{
  "init": "uniform",
  "beta2": 0.95,
  "batch_tokens": [8192, 16384, 24576]
}
Each number is 128 + 32 x the weight over its row's rms, rounded and kept within 0 to 255. Layers, rows and columns count from 0. Numbers have three digits each. The size before them is the row's rms in percent of the matrix's.

# layer 2 attention query, 128x128, rms 0.0661, rows 72-126, columns 0-127
085:147066149096165136161133132172118133097142119135143089092092105138097167101099144181177109116101056110096179134151104066087078156170102187162089156146105127188187124091127109134103163097123130129083129144120137171100124190109167106062106170115101172107139179101163134104130111186104128081173089099195125165133170155165145131150104089085101132090105121134120147167106179135129080115157
103:136195124152140107104144118130171149148171126108148152127120204109165146168077093119122101138127173151195067121162063097116127168170134148146129131102124118170164188134145128153106111105105143135174163091151206118071153074090084097143166122186111136122117115140096086176103114071149111184177129130141117082139167111093148180113177107143168188152176138138176134142131138138124131170065
104:126194060118128122125119066142145160127113142127152154124109163111125139120037085127139094077148185167187063137116078117176142128132095108081072089085155116094126153115111135135133086110116165117165161097134173141139143123119064055134181140113184116126105072140143127131163165117090124133163081147096091114133112119107134149148182120173191172125131149103140171087119078117100148149055
078:118091164097144087162138120174129094136172089119162159172180167138111095131130158127108184095132099123042149096135144141135100060131187118145130150095153165071128090086110158105126177161166099138108131121114084127165125182093124175107166130165156133095127123115171110128171153184158171093085060119159090166120149130140082098061145171096109055181117124163130163116144098134139157079129
104:136114082107182099145170123082160066135079140120129170157109094129166197110147110119175124093144145107161149149120088194163088170149074149067111080148123158112122164150158071135108122153151147159068152133153108149134129135161114123109166137097099094100123083133176120123151121116159208103136142132067170084122168091118074176091084120109098185202131139111140142086134097150092178102141
098:095055134083044091137080169104158176110102082165085109159081091149085097158117100103122115143169158098081177161137152087135164119123166149130087142176144163137131127088139151107073102106126107156096101187097058096170121164171197122098145078121118126101150102109121120110140142186151066067147152090145147087106153143141087118117110097136089117114076088148141135156121106172111106132139
090:078109193081102142132175120100185142130116111123120099182089100106136183071152162127117154073177117108121192165088107123102102062097156048116099126137156152067111167147098116129197133113098152125121117116135092079105146097151090154173121126143124136101161108142163112164086097138158179118147161138171121139118102112187119122075116159083090143130133096168141143141077091109083192077146
089:142084155158095182162088111147124095138166162137100126113156119182131199122118106139175078138093111190084188100083160131141111097145091103120086165154137148149113079117085133082124088141125109101088090137109080186130125194150095084084112139076175142121072133163153182133156119120162132105108145108151126132133073111150110117217116121174146109131128134168163104093127164198156074092147
097:082096144085086138118139116119173081167197152095141114141154144165029121152139108118133146071150121186132118140160101124182085165100091112130161153140158140092116101123119099109110151117154150090115099147152099061133109119122145113081094144055076098123093126166183159109102146180112154179124141103115086151166152055131092040124074151170115160147126127160146142137140079141164086133127
109:079084131089127161157147127164131116101086148114157155107168060168054081129173106142109096099147083152078167084128160166127097085089174115120148120193119135103111106091104116093136176148154126089114111140166067115186152168105145183141129092055117139161137135067074137114174157122136096096142208130133149114173103173159087133121106149130094094141116080107100112166118128131179126105158
110:146132063205159096134141105111144132183073113121163116142082164126115109139099101129095122163161172100139081154124072124164132146179088192157181143062117101142098146118122164144105100169091148125136172099123168115125113147117091141167142137110120145134077132143170081109155078151063100170192159162124091158169139135142171172143182106117174179148190136104106126158135112107128145200085
099:109130057083106127094169161147175162124167137148090083112114173146122134117120141118156167072154152094108093115179105159090106181121184152107097100110158137119150139088165118115156117162161079066192140078122142134152157051113112045146153109138089118095112068112166117131182164169099092123112122155083102159168127152134176122167120130164080125096147086106136125088098092071084130157125
095:126119057128154109191095102141050140129164095126148181126079197159112121072109123149110135125067162108176105143138114111171110176148069134164105108065183114090136136079156170132123086093126096110111116119135121156147191065082140118139089140097189160099165112168166115121149109110103111116148154133093091131147159095077151096116090099156134099161118120146147141084099104099110193081170
102:127111147120127162137157136153098072152151203080096158095150103130132164112097125148155100123094112150137095190153115095093135181124108198152115094154134084095128148162160149118122156086103124186144113112118169100183177133140077096179089077121100072155083135157142068087086121103113136119184106083060063140103117154141154175091141167079171098150167111109125131097142193128125148106095
122:100108164070182101166152103129158121117147126055095135163175045208097106042136117131137114182142158124117148146120190183128132117091113103132142163148114102120102085075165120137097135105140070116107127157155084183158181135167113165099069090081154114100113136104100126181072141096137156068115118078119146126131149154133098126172122170147113114127142141130112149120142137116128126094212
095:129166111195077098077156144133136129119156099166110120117103131112120145148127120120140166109227167152116124206150105164106122150177153088139107111119143108178092110191048131133183104118122092166159189111103157130174078181206115109181190126155114149125153097144123145131168110154080113148125127127122110109129209116162125111132157077124096136101172146105059115091144099116122108117113
093:140101170118095104075120106204155139160145082139112123134095150104182160155093153130151147100060124086150096136201132122139155124170150178116161092123196126075128183099160135079136156126054144166081123155130059069085109139095119116132086169130140182097130161131092168137062150154121131123146097151170146140182146150115110105102155115128193159141144122124161079153154117097090160171121
119:132129072152162141110127136161098141175130138158139075115112150137107077134114145130125111092080143087146102117193118138188094203109077132098138098095153115147155138162102114178124128074162188142125155131167162134065160101159090126176156127186082109101164129132138140104075179122102152143156088226106166111147177136096127124111188101149131122152174100108141140140178166085158143203149
105:212141150140141172130102174196104132088095150162135156125156179109121163099094155159104184116123104069098127200169104112142059077121140122155139173070153177125131112128097130133094141071095142088132145139146124199145120170103156102124151163131155116113094091162131101154175110123128201074128160105131099097121169083166146144075112153176110109094082175139146144080177131143114156112126
107:100113140136077092149138072123099141085181137112176149091075107106150168110156112071094110105112133124137152104121089152069153136086072166144117103144124135136152107110130173081134102088091093109103114142065093108126142141160149042119131116093204130098143124136111093170141180114135120168111078154145153106073083148165132195186112094129114202112121147165152068161121134120182068133107
101:078117105085144100125089129129124112087143133143099096107099105118108198162130110110139119133064164120143139043111153093060053111192105148081119091142144077145072151164148126109105149152137106154153139133140132093089152141191171090130155130144064115107134110078123080136177118142131141137103067153137116106112063136161181150151105174128197120134087157121193179172134094138104093138155
102:112130074150159051089073159171101122151172152116095153098128135132080137087128149186117102122071082167135152097106180096163109125112127120167131145141092141134117122104094161127096190116175163147096110063156137073142050135131064130148072159122099187168132087081101132145135150113139160104134180193166119186154108096133148095118123106164152086148149144078129154110117164121126144193119
095:100102142050104144140165128107114131168140118116095123095162157128153206137140115069139098104134138128130129134105121167075140115112175194077152073079093159154098194108157151110121138105174110152075144158149086137124161134168128086141129176164204185099095100159117170166110143180091180145074114126166119178106083137112122136141146155167084115117106113088160121128083141113161112092052
102:123186150139145138128107100109153075168117145093104135158143119164127124096097158111122105209146072129067143103091120155119117118111164103094120157142137158116154108156118112120153110110132148127141129084168139154205105094146103108168105080163161123176088122064157134158139079175183067133146105091241087177114143118142135143104128186056108077150154105135181155161123144126067138138151
101:145137158102064142073106134069126104129125115130130174127122110094146086128108152136152184140161084133106076077078212175163107118095200138173150103175149121152101163092139127115145117109151176078117066076098107088122174126094191167110113202100083072121141174148147125143118122071135145123165151114130117092147097140133130159145086110118076149141131131142039085152147116122115099107133
104:137121189090102134126163149160117061097120232162124130124188116117126155137164091179143102095057182103126143154087113162145103110159135132126210089106122162177107172118069140109084192101180095137163121100102101090113175128117090101113160124150089089113120152158087111154113096162149084167112130076145152086180149101108092126124091142150125144072105128102106113170108104096105136156119
096:108170183130163165132123146140135127116146104149158148101089167111095108175174157134136124077144101079133130144092070144155147068116060078090150170137127168102092127093160113161149109127116158111194128156158143120071128164210065132061132128075162080096136122187145128079129149118133110155198202173108078095125160082180088134101128136103144149146125113123084100101121111105113135123149
104:166152097133066168109124132111146156133081097120203127110148105095068104181115063184116101152079099082177102153116149122176132076159144106076140122159144133117152089116146110141144113132143172112111181107164122070110129152129160200157112158149088145142160093124145127121179095141086129067119077135187049064102123201092154113101107114109172119106126133168162106105129106095131115145143
090:143138140190099121140180152016176100143121156143096145130175116200103170127118092112105090153087093114109156073131170166161139166103183126171090159125091136132152142079147159130123107151103124085121141149131159117141098187135125188146143082145039147109127146137150194113118143089081128169126194182121097113133047145121095120139128159128096137145078127115101114142130141121122178100149
109:131151112137141154130117141119114120182121133133141071111140182084136058111101139141118088135145090110152091078086155094100141090078143044139154116089166087106117114130118078178145158230164130147199133181126086109061114165106144074173166115156135097130161153121121153111115135130089162164164079181134149097107112097112090103185127127108124159106176116154132190091107082153139152144101
100:091147161105131064144170071090109129121138168134128166084173166137092066170075112098134147152111173089151096110097128136184088164123157100096086099074116084108102101082147158149081169089141140122178146101177115158101085136092094088107099153185072074104179108126143145099114175123093140077137094127175079093126163152102116126064119127128132064155126089083117139136120117128093161150119
101:124116091130101165152165084092118062180125112137164159087138102106118119113175161154140110134160110093190090110074135125097097107160109151124069111099180135180106178098107124120123124105102165163106104144089132123174137197136054112103181131109137129091119072192151128074102109175113152109152069126073071142167123064073174142118153110103138086106162133147159089149102175122106131154102
101:114122109121093150151141123089144204158163094063102179147071143132163099114176187100114130132143108102113085105113083157147217118130117144136146105155154094175122095140076124061103161091162160088111107139151107109085096127138148102075125128102097142184119154160079182091116154112167222150083088121143183176113107124099137088098100127073158157133132105134130146122121138099191113145138
098:129154104136102145097052130144172126163130128163069172122122080120100095111127092149174119125091132173136138129124119132114120132190116172109093101161154144167080151090143130134074126140165180142184150193182096159144127071151161139082144142080094093165114106164150169140127103136124087131107165187067135138117141210119141128130077119183082091123165107135055162160099140142117055149148
096:124130127193105133164154179145200063159086139089097124113161061127113148093147131160116113141132156130144129144145091178110152112137145162146139135092127099117179128113183149094123113133073168126098079069125110166115093139154160136120108125071101149162067085107147140118083073098104097166142154139077069148093149114156147073134085116129154059112070128138129146161154067105217121167125
094:167162110089094139144180072132106168142132146138144171180123144082154077148103100119152118123087110098099104122115093109154097135118053121170131102139148107116195110089112127178079162115155108113185092140141171119160188107100107100146130116144110078087094146083166135155130174127146083170066148153135144116125167186122087104127146090101178143087155148169094108160156056108109117056192
104:111088158085074126138109168153114134151089130129092131172137137107128160129169180108169152147178149108162096095138158073081203058113167072132099177138087124166091102160082206056163125162128131167128099134162142121158142117177090125105130159123159123154096137112093142094151051142133149172099167105173214142133143193148121112136144142117072136148106147126135131178136128139092141126143
099:112097098143198188100042111168089064097176118149126157111116100138115127169136073090188113108151099109123111106109127169135151130175145131148149116179181075110097146115146123141115133120110088143165135182111120127104085103167130140158143099152114101123105105123145117167086060148036155136101191090112122152128090141120161156144108049069127150130158147156139143171117125063064113119124
099:088137161139207141159138082047171125084151118089153166148169125177071129157136144137075115127060135120176193086145165095112127074120170167139135154080087128130100110105162113173134118173101125139149076118146119102158123109150119150123082145129104078101076167079117175173132144112140129123105116138104106127126075097103163110139135152113115139178058120094083114079149162120196143179151
102:074128181151085090122123129106053155130139135109141143090163155088125171128123128151109199155171080142118143080187130143116157091128163155140132169135167170097091162099147187150179091133159069088116135138056137106141190138153169115139141162177115168102125162163118126130089088143167101146135127117093092101081137067175151086165143091129186142102100111143185097078121128077127170129115
112:076124115117089147114132116177123135096123146170108127097115123154102116176158133138164093169094116110031154134148140124115201122151126111153100124111131123130169116074186130122189103108088144115069123109161142087147117117085158141135139149163154163124083138115113130110233152181167147176119138158108109185171165112166112077083174202146121125183141082133177094114135090142175115078129
104:117136133065094087147135177118089100145128122151171151180140087151130099116171136187164068130128141127162141138125152152119130106154031162090104083182150162139170064169103120169097171131149143112149164129117124178107105148129095137129140085109077167180112164110128145144139138076050147114098148131170114128177138128100099079053151192203157140119147118144129121115163170165100142117158
105:176135111153154072103121153150209144092091142081094157130099127118071147106131167120152149087145132155107182159129120131043164058098192162111157114103077097129109111115107157112083116127097130105153125145121178098132115162123083161122135164168167176147145157177090075153141114163063119170138184150128156107089072158109092089182067178096122125105115134116111105113129095173109105119110
112:182092130139105087162126166078120069134077092114143155123115112103091122149132097147107135159160176187046085070097103141121117100079166102099160152092089114072143135154129153133121177126118141154160109157102163099123174053110108178089098139146105173181113090194142019129067155119118146104111121142143167110096125159149105142123111106124135070107147098118148131071113129099097139110125
107:117123150111123117168159072129096132121080142112141125145113119158103171057130056108095056102156123172169140068137157132098157137174131096092157151082142146119128145143142127155091125173171151095134170156153114144157137161166096127147180076142143186114141103088085044103121095140118084110104180115141187119171136180167093173134111154154125154088123104111206142085100188121093125149169
100:081080164118086109189085124109169184146110095116125093153179103126082130148055129157151136092171166152125127154104109167106170131083112103117094153133095140093121151073146091147132135127129175093151122101200100073104102166142100131137138141105135095155147118139158193159124161192150181142103170143075121096126167129185111142123132128057168168176087172174093086154083104124128158099114
099:116104176113160164114132137113073220127186162116102137067136112133128103144100172103143186179087147107120136102077058178095093104103128132191078125133104121165146055131151107100135082163169125132136139113107158139154136134123158168115162142165126138085137112118112157120142099103141096096130098115152101146132180168117122140188129154169154066104117175084131108157126046221140152122150
109:086108143112122077145109130118167211142065156173110082102128159067171132115075081161140164163146153182114131151137061133155097076170178182121130075112161098161159165176116091144139122116115132146147127168088119089074127086150153154152142123133093123123080107091123147138119132148185145174137115135164164124105199178135184141109168153152136074159099141093142181152137073112161140117141
108:120151141170157098116161127129115154156114151121107080134082105117136056162123149159108055155141159142148125172149160099116131137175059148078136127156163144108096137126072147139239163156123133131211139108126143107165155137108061104172186092141174119097126076121112150108122164161173133136126151173121130072106093101082138147170154138101166123161104119109099148083151146065152190092136
102:163132093147130122147073095137085108184108094149095172085145106047151104087097109109159158183118158124192080176121091111163046092121116168140115094093090135150106137092131125122128110080150128125135101175134119082142064132088104148093125156144166094159104130152139131172074175111091162091168127074101081138122077194154113171169171151121064155106117129164102109104163146125107135123126
099:116180160113145137115142140128133171081176081199135118106119168109085114112168077071142137175149135185131152117154149122087156113096115118117137122110092109122066082186082071121194175078162096112125156152106153127062166125104149121122159095138171148152186186126179090158127148085129139148095106085128209075146149145147163098104113123114164121156135105103164093134091100136133083112074
110:157129171083147112119163105135153067103132149142132121179180135073126118142173087049143096135070086093169141124151133155106146108186113127167137147134097118101161155081189117106156100116138181147083144122118093155130138159166128121087165134105157109163181177147090154117172109106093110100136057129080139107107188175118152142145099165080120091124198101092180141133127163182168087089103
106:174163121107127083127115107089127112111050105154165145142156093154098062152134118078072128154109134171166119121093134119139167053098038095093091082062174141157149175126147110150173176144171181136134139120088123126101141153147183177113092123132178155130099088118170138095078168128110094102142108118110165147132140117143135084159136115136138199137077133085093101166129186155112123127156
102:177189117168136114134061193141105128146099153165102119140140138083142109093091117156088090094140115107156198145076117119073105068096104106129129073105141159100163144092140164124097164100139143069168147115137102132113149151151078175131115109107183134156098135152111198133109163105105189109165079121100088120137160103160160125126174172179096107129055168144126103071076088154095119153132
100:146137165101126137135123077211132139082119148148117115137124161136148175153095073077088142091112064100172142057087111141152151119150135145097130122086147089123125146143072104130167103131119136145143112069133080031169163102145103066155097151136110133172156143115064115117174094181126092136117156135151123138149105134172130183107126143072086133144126138185099112048162106163077112167126
# layer 2 attention key, 128x128, rms 0.0664, rows 72-125, columns 0-127
091:182130170118083134148134156128090147140103160158134131141167153134095117072134165124133152155129147168137145121078133181165098147099114112112150064153166136097142063153162179147137106105161171148122080119166099097102150146103086144080109062178098139073106141132127105106087188180146118168110132112152097099169122108155081115146098161082139177098099158198086183149143036080140126099098
102:075178083163077101121162150107131134186150118114135103138149101170113116130114137122172176099100161132169139175165156167068163081108104118092130062113134081160150158184171138158119115083151120198106133112142110077109094178128109113119138159095172150073106081094136177078112141209135136198150126128125065087122144096115158142121143111128133101133137161080085085166172131162086122111107
088:141106081168085171161122113133126171153075069197185081118132131134155147187178087146161129157161169115141147124180132124080149121185119148119203080088129087130144114170160158110168101066136117193134140106105105148141130153115108141195119109164126135111096109162090121112093147146109122120126166097122155137080169146135176124087136108089168115099127139085179092120192199181106133158125
101:119124134125159122110113173118128138071107119082105169123054156092091130091168148092108073085103097138141077083149123139130138136141130078232148194156115132136109078154102100154150116164155143067170032058071122160180141142159137106073129149149144049132135101115141089149193079142086137126134105148129132148144116130111137157125125125092155152100113094147130126090147162137181138120145
102:159072075150116129050134109134165158120151108105133100170119127133170062098164173142134148141104128152142131098202146157075150181061095107122137129139085130117102170144180193145127091101130151146144164127114145124116128170119207117171121158130063089059106168148144135138109102150082124099106173058106160176108090098149179191095129123162129121105075150135113139150130139093096087131143
086:111153143086138102157134077137070090089129110105174155085162123147130089159158145099170097069086145095199120062134059200172166119113164189147098126169165212124121097120128099119124155112119116069126078093115156083131149146149127114150111148146074090119155145134123153126096165120092120172176085169094118161122103153124115106122124133108117146102133112161195152129123104080141202122175
096:110111183096128120064085114095162171104133074139155205180064103118164085142162107104130179146129133104126172069117129134139109129056107142161099135123118154127108056048157139172150169121183081082142134115153166177115132106159112098115110141102112060134137151094140118084133097087127140116142134107115176112153080176114120127159116086154132136082061139138135132089078108149147122171182
091:164169111117102088141169130079116148082132139141166074169118101158099073086141116146072118125149121098185175095072096190166095126124140102109145141154134142101106089089110156124188166142132156149095149171154156085135177119184136169147123151177084116083151103180161086174082107118084172134156095103166108123122107142184067117077090160088104167158161175102076146122128168117136140142105
104:179071185126129105097157150112137114097074123124151133141118106106115110121158170141122120148096093124102174121137115095137120135091087108133117145137066116099112129110117081157170141126152109128158076119097102125184132116073086160111122177197172076146208126146131081205166136069101075127144113154069195174137138125205065097109082141092113152118148109108133093104142164067156147109115
102:139123121082182108125138142070112071130174096158160120171144156096156155138113183072168063136100136118136083061141112142142098148132145164170072170191114110083087071140146103079112132128126146081141127099122147164105106159088084093108078085165127092096137117117173166188136136072126092077158161136119119148183139140169129134134095163150094140133122161156074125108119070079149160079105
109:141155080139115138136158163136148161181109111190097081127132152119138100159079091123134112138105158142112137139198113095101138143177118138093137051078192147125116178143124158121146106089098127192150119155093149143096113139149101147117171100128191164100076122093082173090133156158103167168163087175154085157163210075123150075147186138155126107141170111086128091161164136139178133150104
094:126124154107089143149093154133115117131131103103140214092071163102097129111115128075143118129188086114145087119174124168110092131152094143116123075155142106114092091116105144058092146099078158126167167132107075085165106132096094110113129174181196148149121114107118128183105126083073115141108112163120129092073142166185069137162067186174129102085157062154184145132129111122103164126122
099:131193099137078145162183101137185145109069122167138076139125110117108112159082087124140106088110126163133077133165184112090124131101172072138160093126093125128103090101160177179112186102144144089114146106106115102192096157172080112116117165142130117099137120170151099132119123136134186165075138108145131115092152107143099155133081143095151135218112076153138134127091094225144179155139
095:110145088107078130107112108159135178158153165158192108147137145130142159151129063208075109129162183141121083114146127160093176158088075135109182132087106051154121156133107078094100155126175172193124124074093180140127128105108131098159156130108103143139064136124138162078150172136146090141092147134112153109101191092143201152099160102116082138145146146144163132104110129176102085130117
095:188136190076174093119136113144141151107174144162145106185151107127103161090092164108088131064110142141100126085059154167161135110074113087135098155128082137117137118063184161189113133179129171133135082094101121118134107114112090174133131117101075099072106132129180154176154086134094121101159125114125169119111104112108105107145068109117114186116085098116122182071126113142088188122180
118:085143074139194113129126104146099124145139096154119075092059140108096127120085141114142124110113186152140127126135130099116156149160097117048141081085148107135107143142111152185140086140153183209098128185177153120138098170120159070160111113138098129127087153172139130032130162173132163186125116156098127137168141103130200103124183093131153151131164182088154142101158116118103136153077
129:102166048209127118154121145168126134174095105147121047094114115104135142115124096175125139168094214158143144124120092105130116088132155137097135097127138107153123136213115112124160099098127141161130141098139126120099065125144092139093123101157122168137045149130128116060095088167147150196145089188162069130149173101090188131124138150111154143153107103131110151165145117123168093160069
091:111142141134103147179203103187151108128147107130057101104165106125091076138095134105041153159137106189106113151114142176103146133131099195084077118127108176163153141174092111176147136162105140141082089153117080138134169153075116125100106176110108149116140082078158163161113140111125094164140181141170096137131104128177116069159130167146119133093140152156051089144078126133131139119076
107:159131122143073106157165135092146153084145139115142134142050187169102132073115158129103147122087109163069166124090154139081145097132123091203153149106105127076154088144106097133084138097144146115154129085136082047151164089154124101098141185116154070124207117126102135108098090147075111100103096069126111134092131119110150138129072183148142094114079115130112079084121170130149104080167
100:103115068154101153183142096135127158159188156160169111154165068122185119172159128137160188140125137079124122168206154070156088089167137154144109096105146159167184134124097108177083102136164154089119088169121097173091152168169129115139110141167133138172065130147100081125123078166096152112098150105101138127134172118145096176091100164147169123134148148098193127098133103153141149175169
097:205070096149122154108143168151145134167163171180157184127137090178178138075107133154202130169131080061162090183083135149162142071144099196144152120105127116119092130122149120101117172170122142140131133078118119184098173105080091145103079165125168170128152111124142178166124134114153171097120111121162121146150121125093102169082126097106133160127187174112101156097145099082123095115103
111:095071150089116099157167120072142151140100145111126113110118129125096181151137096112073067155114046099108159089130087097194132079145088149135166143180091119162159125081154143132150167141136104151160155111157092096141129124174087161114123181138155143119196094143148142199155090066181100063124152086153126123136137129161081118169099131117146144172135137137047080121105107137155105133084
099:145122061116136144181088105143110177126104153117122128168100158200098034143208103186129084114087094092136117146157106144132101085155137131180132101135172090153112095116140120112143130103143119158149073130169154180089143114093062157107113156105168141060080121158121094169136122159089137133138118161088133101087127112125109135155097153079148137063120157090088163160092095175097129156176
107:093175173085085136048152135159122156168190124106167138142101169091103140138096089163166066102144118108112108118148088115166160169121180101088147159174164115108095091132094124142159103151118126081098147161081177125075080118130089148164154110148181100102124105153119120108182149105136101144164107136143150099138041077079132125120114091177098074099117125144102191083113116128134100137072
103:099124122219158085091099148160145149216135116127145088086125133064156103107131066148154165140105191126103151161135123093049124110093065105105139118155118142112129178136122190099160092183135190152124179167090172166116180166150164081115125144126146177142134137122081129134164166123146152141165118129109079149148124125093192118143144143107184113168108141109140134173113117147082163141140
101:175087077137146118158123130113103112219121111098137139140132097087118103111119147133151094131144128167168105159104154122142128133144085192116093124169112058097135165086167065127172119095148143118150108093126084185171127102113087109137140041104177099127090149109139190149107146165114104156122051143094092141098154116092118108051154129112118119141131180105055134119143112139064118067166
099:098131077152167126066159136110184090093135141130124110147120134150108112123103175077143115127080093148100195143160144109169122103117151092084121131089133155147121152152122152105111148121090114082057157110081210156190173105122168056115119150181112152174083128087170133074126157126161146169122131089135112147146152124170145100133148165076174092147057162136146133107190180154106165115097
098:158145103123131082158140125156095090144140077134133169127144151193087120099083065105142079159105175066089133087093133108131191122114197120136100182112118165105121085098107081113172183148191122122173089109116122175115141125127127119083084137153129107118141177149147135076157116088131140108136136056147138131184072141132117116118135182162120170132107077168176066143124156062143158090129
090:125157140100187083108097139157136154130127089163137063097161185136154186174135087085173156144128121161166094167181100149109138171080128177098116137181184116139135107136073138170173107129171129188142166135149124099144129164118129161137131156196121123066154085166148111123149168115173119132155154114173100108116150108141161135089141071153107187119096151161127068182181107122144117160067
104:163113200107164123160134115106149154095151156155119183096134167135115094200155145067123111123122080103087137111078189101181140172115117105115121181169121177136087142148095116123133161099073136122109095109137125165163158128121169108074146091052147134167117115097146108212164103064175147139091143145151061121132076130149134104139106189106170162108082105125116115110155167123142132070145
098:075108107120135178077156129121147108155132073111156161122129130157098166155137110143122069144096157199156135122141172134137184101062150131108148128156100105122068085144166117127122113166126145101188097100092119169164215118113116129178170113146125083088134082122122135128164184170123119176098139102183104084130117180164111130115068149089116185148078098141125087091083086105112185100093
099:169113128136151158118089116145147154088127071062125120163097085108117146088178185132108118117145112075165126107134100164164132164161084118145101143095176148111123161145162127091121188111196074153083100164159137148101190127094152098140168090084132137126153182118104059157141112077106157147069145090134194159073134128123119135109063130134114099144044092148108124114117150136195129093145
099:137127114129105112110082160161121139108071117138153087096145087083111088106124053158088185151130163121126107110141094082174122116173057174086089158062074123190127150131103130077060091105120090158105119110182081131102121136111155092118115129159142119132069088143083077141181137115188130126101145122130140075139110084085095106097097067125122140110147085115137079166086128170129106166123
099:112112185096125159143140142106117146141064096116132150111151071061162150120118104092102094098110150128113116160139086100088159133182079155074153114119165137125156112139161119084142159117138139116090137082109099102116156110086147187116113163173092143127087151083148079140136138126133095162165099079122215160137177051132101095103172169156133183132151097128091197196122099097065114139163
100:171101132106101104195138086069136142114064119146110134143158101127103148101104161172101141098139156157150164092114114141133105150149105141081151150115151086139110150125065167069137137130186122139138117122112122077099112062081071173114120107204116127117200194079154126121139114092105134124180149117155136153145088105061138114096154167137082141154179138136151132133194114223153098168126
094:079143124190140174156144104170108120123148076175152163095139143084116164180105098085198166075147160127136119142158100149089167189075194134101122122113074152090110113135121174150138082148134118071078127097097107149163077212107077112151149094134133144124124132127161108123122111198150134152099094139090140100098169171126141127074150104111141188161140138130124090189109125115084168111147
106:135162142120095184088081182107111107113177115122109123161124141101102118120100098129178103125154135098110135140138116157192113170175092108088108097145153093187103115190167116133133103125061099111102159157173091082083107145161123116123158171135162106135128179097095063093101119076119100142156087149132135150171087129068179146123161074120171124123185144099204128101181147182077099146158
101:191125144148085115100146143125121160160057148125127140169141132064172103112138146148159155122085150065130119181165120079124079119101151126086064107109078121119130096130129142096147173182139227166103102172110186177127166117073150126177144129096143156078150130120136129111127135131137162092100112087069113144137154080132131117128122146057155165139161045166186173132117150110116120126140
104:103173117096176099129147090121151171163102163183132054090125172158147126125091112153183148130171157112166069135162079107146106069172137142093107176101101125156106151143072169159147119157092138096146113109099181148102165138097135132130170172168115155123151139076105158177122143182193098161154137087184075112147123135112102156088109081160105168126171143092090141103130152190165094095125
101:138189080186186084145104137172181186085130108091103104153107104201118090145110138120147152153109108141173127175095153099154095132144138113138181126142157134138185084123127102115108185129122140122147162176151142168170107118185103088131114103100139157143185111148088091099123133094125162142143078172124121049114148155123117164073144117083131097182164111119141099084156145148186133215115
107:112154139078121163118120163110125131091142166132189109106178161137108177111171157137098080090095062149127136098126034126166129137081160110118082065129139139164126121148057110105119134110125131166144125120099143081136060122195132171110134080161162148166138134181180183096089146077080171133125099143134168125097127192111141163138157108134115130106163124077056126160144115184145148152128
102:125076120096195136121127165182132113093129179121186162132138151096150140162128080124127165164108187177112131134087148168155224106201174116125081185128071062148123148147122131126188070138115133161084110081202139080096104142091146144142124146098123117079115144129149115118123126139085107073105066094155127140107096180130119105167111112172106124148131134100157140143182111092110151140129
106:105127149098136109142087156123112081072083187170145138090109132124092088125121109150160133154155125133144104147109128077092117089161149167100137072105191039122170122177147129175155146127118129159124124123173074096168095100112082091190137170154144176138086129114162123093168095087129137131149206105117070141167174142107119074160141083097118128166138123078116162120176196178120127097128
108:101101128158187112105112114094140064110137131115064128103100136142138131133075086159134126090121115101079137112144128167089193090141106099113169063175177132135145155108160109110113129191173098130083132133091083160101118125138103146180175079169113121144078104096097163077163174147117133114123180099134063085115113144045159146097143148083068175130097093117148138166147130136166064127097
105:109117094136112101098095090128124083079171130190157118161139124150059120191128115118119079088167088060158091147135131138126138161219102149150115109197164169169159093110223134141111082162169159163153192128130103153124101109129168197194157130108137111106055120108137141120094109105166141157147090141163095122147145138140064143118158103137111117136112172108121173114129126116112149129141
100:142179140159186134126140130094134149158090139159181097083089140146114111104151137091150197114107118167170182103168062162210116107088132101169098114125112164095082083119127160110176112173095154131166162142082090111120170113134142162177142182195082127128109124086111123063176117104116133173125092153132149090172123089140107181146174101144097111153080117109117076156148138105077124102120
098:119120053090161127124094136107143103185126126083203129116110115127139198136097141089172060122102123154075091142182178155127065125132152166098163137083170089124147108123160140107120119132159197078110145118155143128154078141142195104062133095139120077120140138168114145154111135194182163150174128151172153118179151103118152161145161102155141184162143117100102160104119140164094140141076
099:177114137128126182174148097143126101067160099082079193172085140193146132090132138106132096093121126109137135077100161134156089090075186173166115139131140126088129115087133120082122123096074075108111073098092121145155112141130082110099165139085155102192180164099143157135123126111158102076158152147118186114160085144123121162119095095137072123125188112111060157147116162083150138080152
106:176090182099149099180163131139076079092146169148077143113132111152179150109133141068149113130154085077156104134109104177137155116097173161151107156157100125142094099061115100100135144107100093095106144184119156142097142145178112110107110124089099109152110105131143087158158130079159092157084131108084124138094145147173158085142054099140054075066142156132118174071077140151123130096180
099:091098075112129152176144132132147145131133080152107121131114130127183153153151100105122079102145130104082214157133170119080068161043086103161167143088141074114157138117148090063161137112180156156134104128131103130097194148131126139174156163120144151075138150080128146110112111173098155116114104084144116107094147069170202170127145126097168102171067083102114087151119135118162165156148
098:088160102155136140122124166124179133116147166086053169105073130127124100147131181093090180080136094161094032129164183155162131165181135165110094087128090145142089147087116061129159126162165113187119105136137156166118121136161213162156096101094119105149099148182095129068121123162154134091088123124084104135170150157135097092136162140106121152109104090097072129103170116123114146130118
102:128113118149139175130146109101111145198186139105143128121109125122053132152125161195137067126172153111179128153157183090084145157075152127133144142107123150140163184227130069136103129168216093164135077136144139112109111084105147178115124128135089174121106164145114149131090149134124093163104163137172173078173135087086125103125192133151142129130148151107156158118180138129114160191107
110:155106107078153108105136124161169168045114153095105090120178117170114079164155095135105128084097076103126149130087166113118099098160184164146139154109137156130101132070146163088202084135096065105160143178089116105099186172119177139158080083112118144182075190138087128120145195128143092104122096104111160171129138112125121127145062107188130093115103141098107149116154114127167134142137
095:171085144116141104143133142139114178100125146086129143126104193131120162172191091078100128163137126166077125194144163159183083093182135119127124165105145142123108105118055168129154153107131068080152102067147098061128114091154099144175113123086137104095109133100082122083165149101149142119103132051117159110068132130136145135166118129126140058087124142131060141107168179166118186120150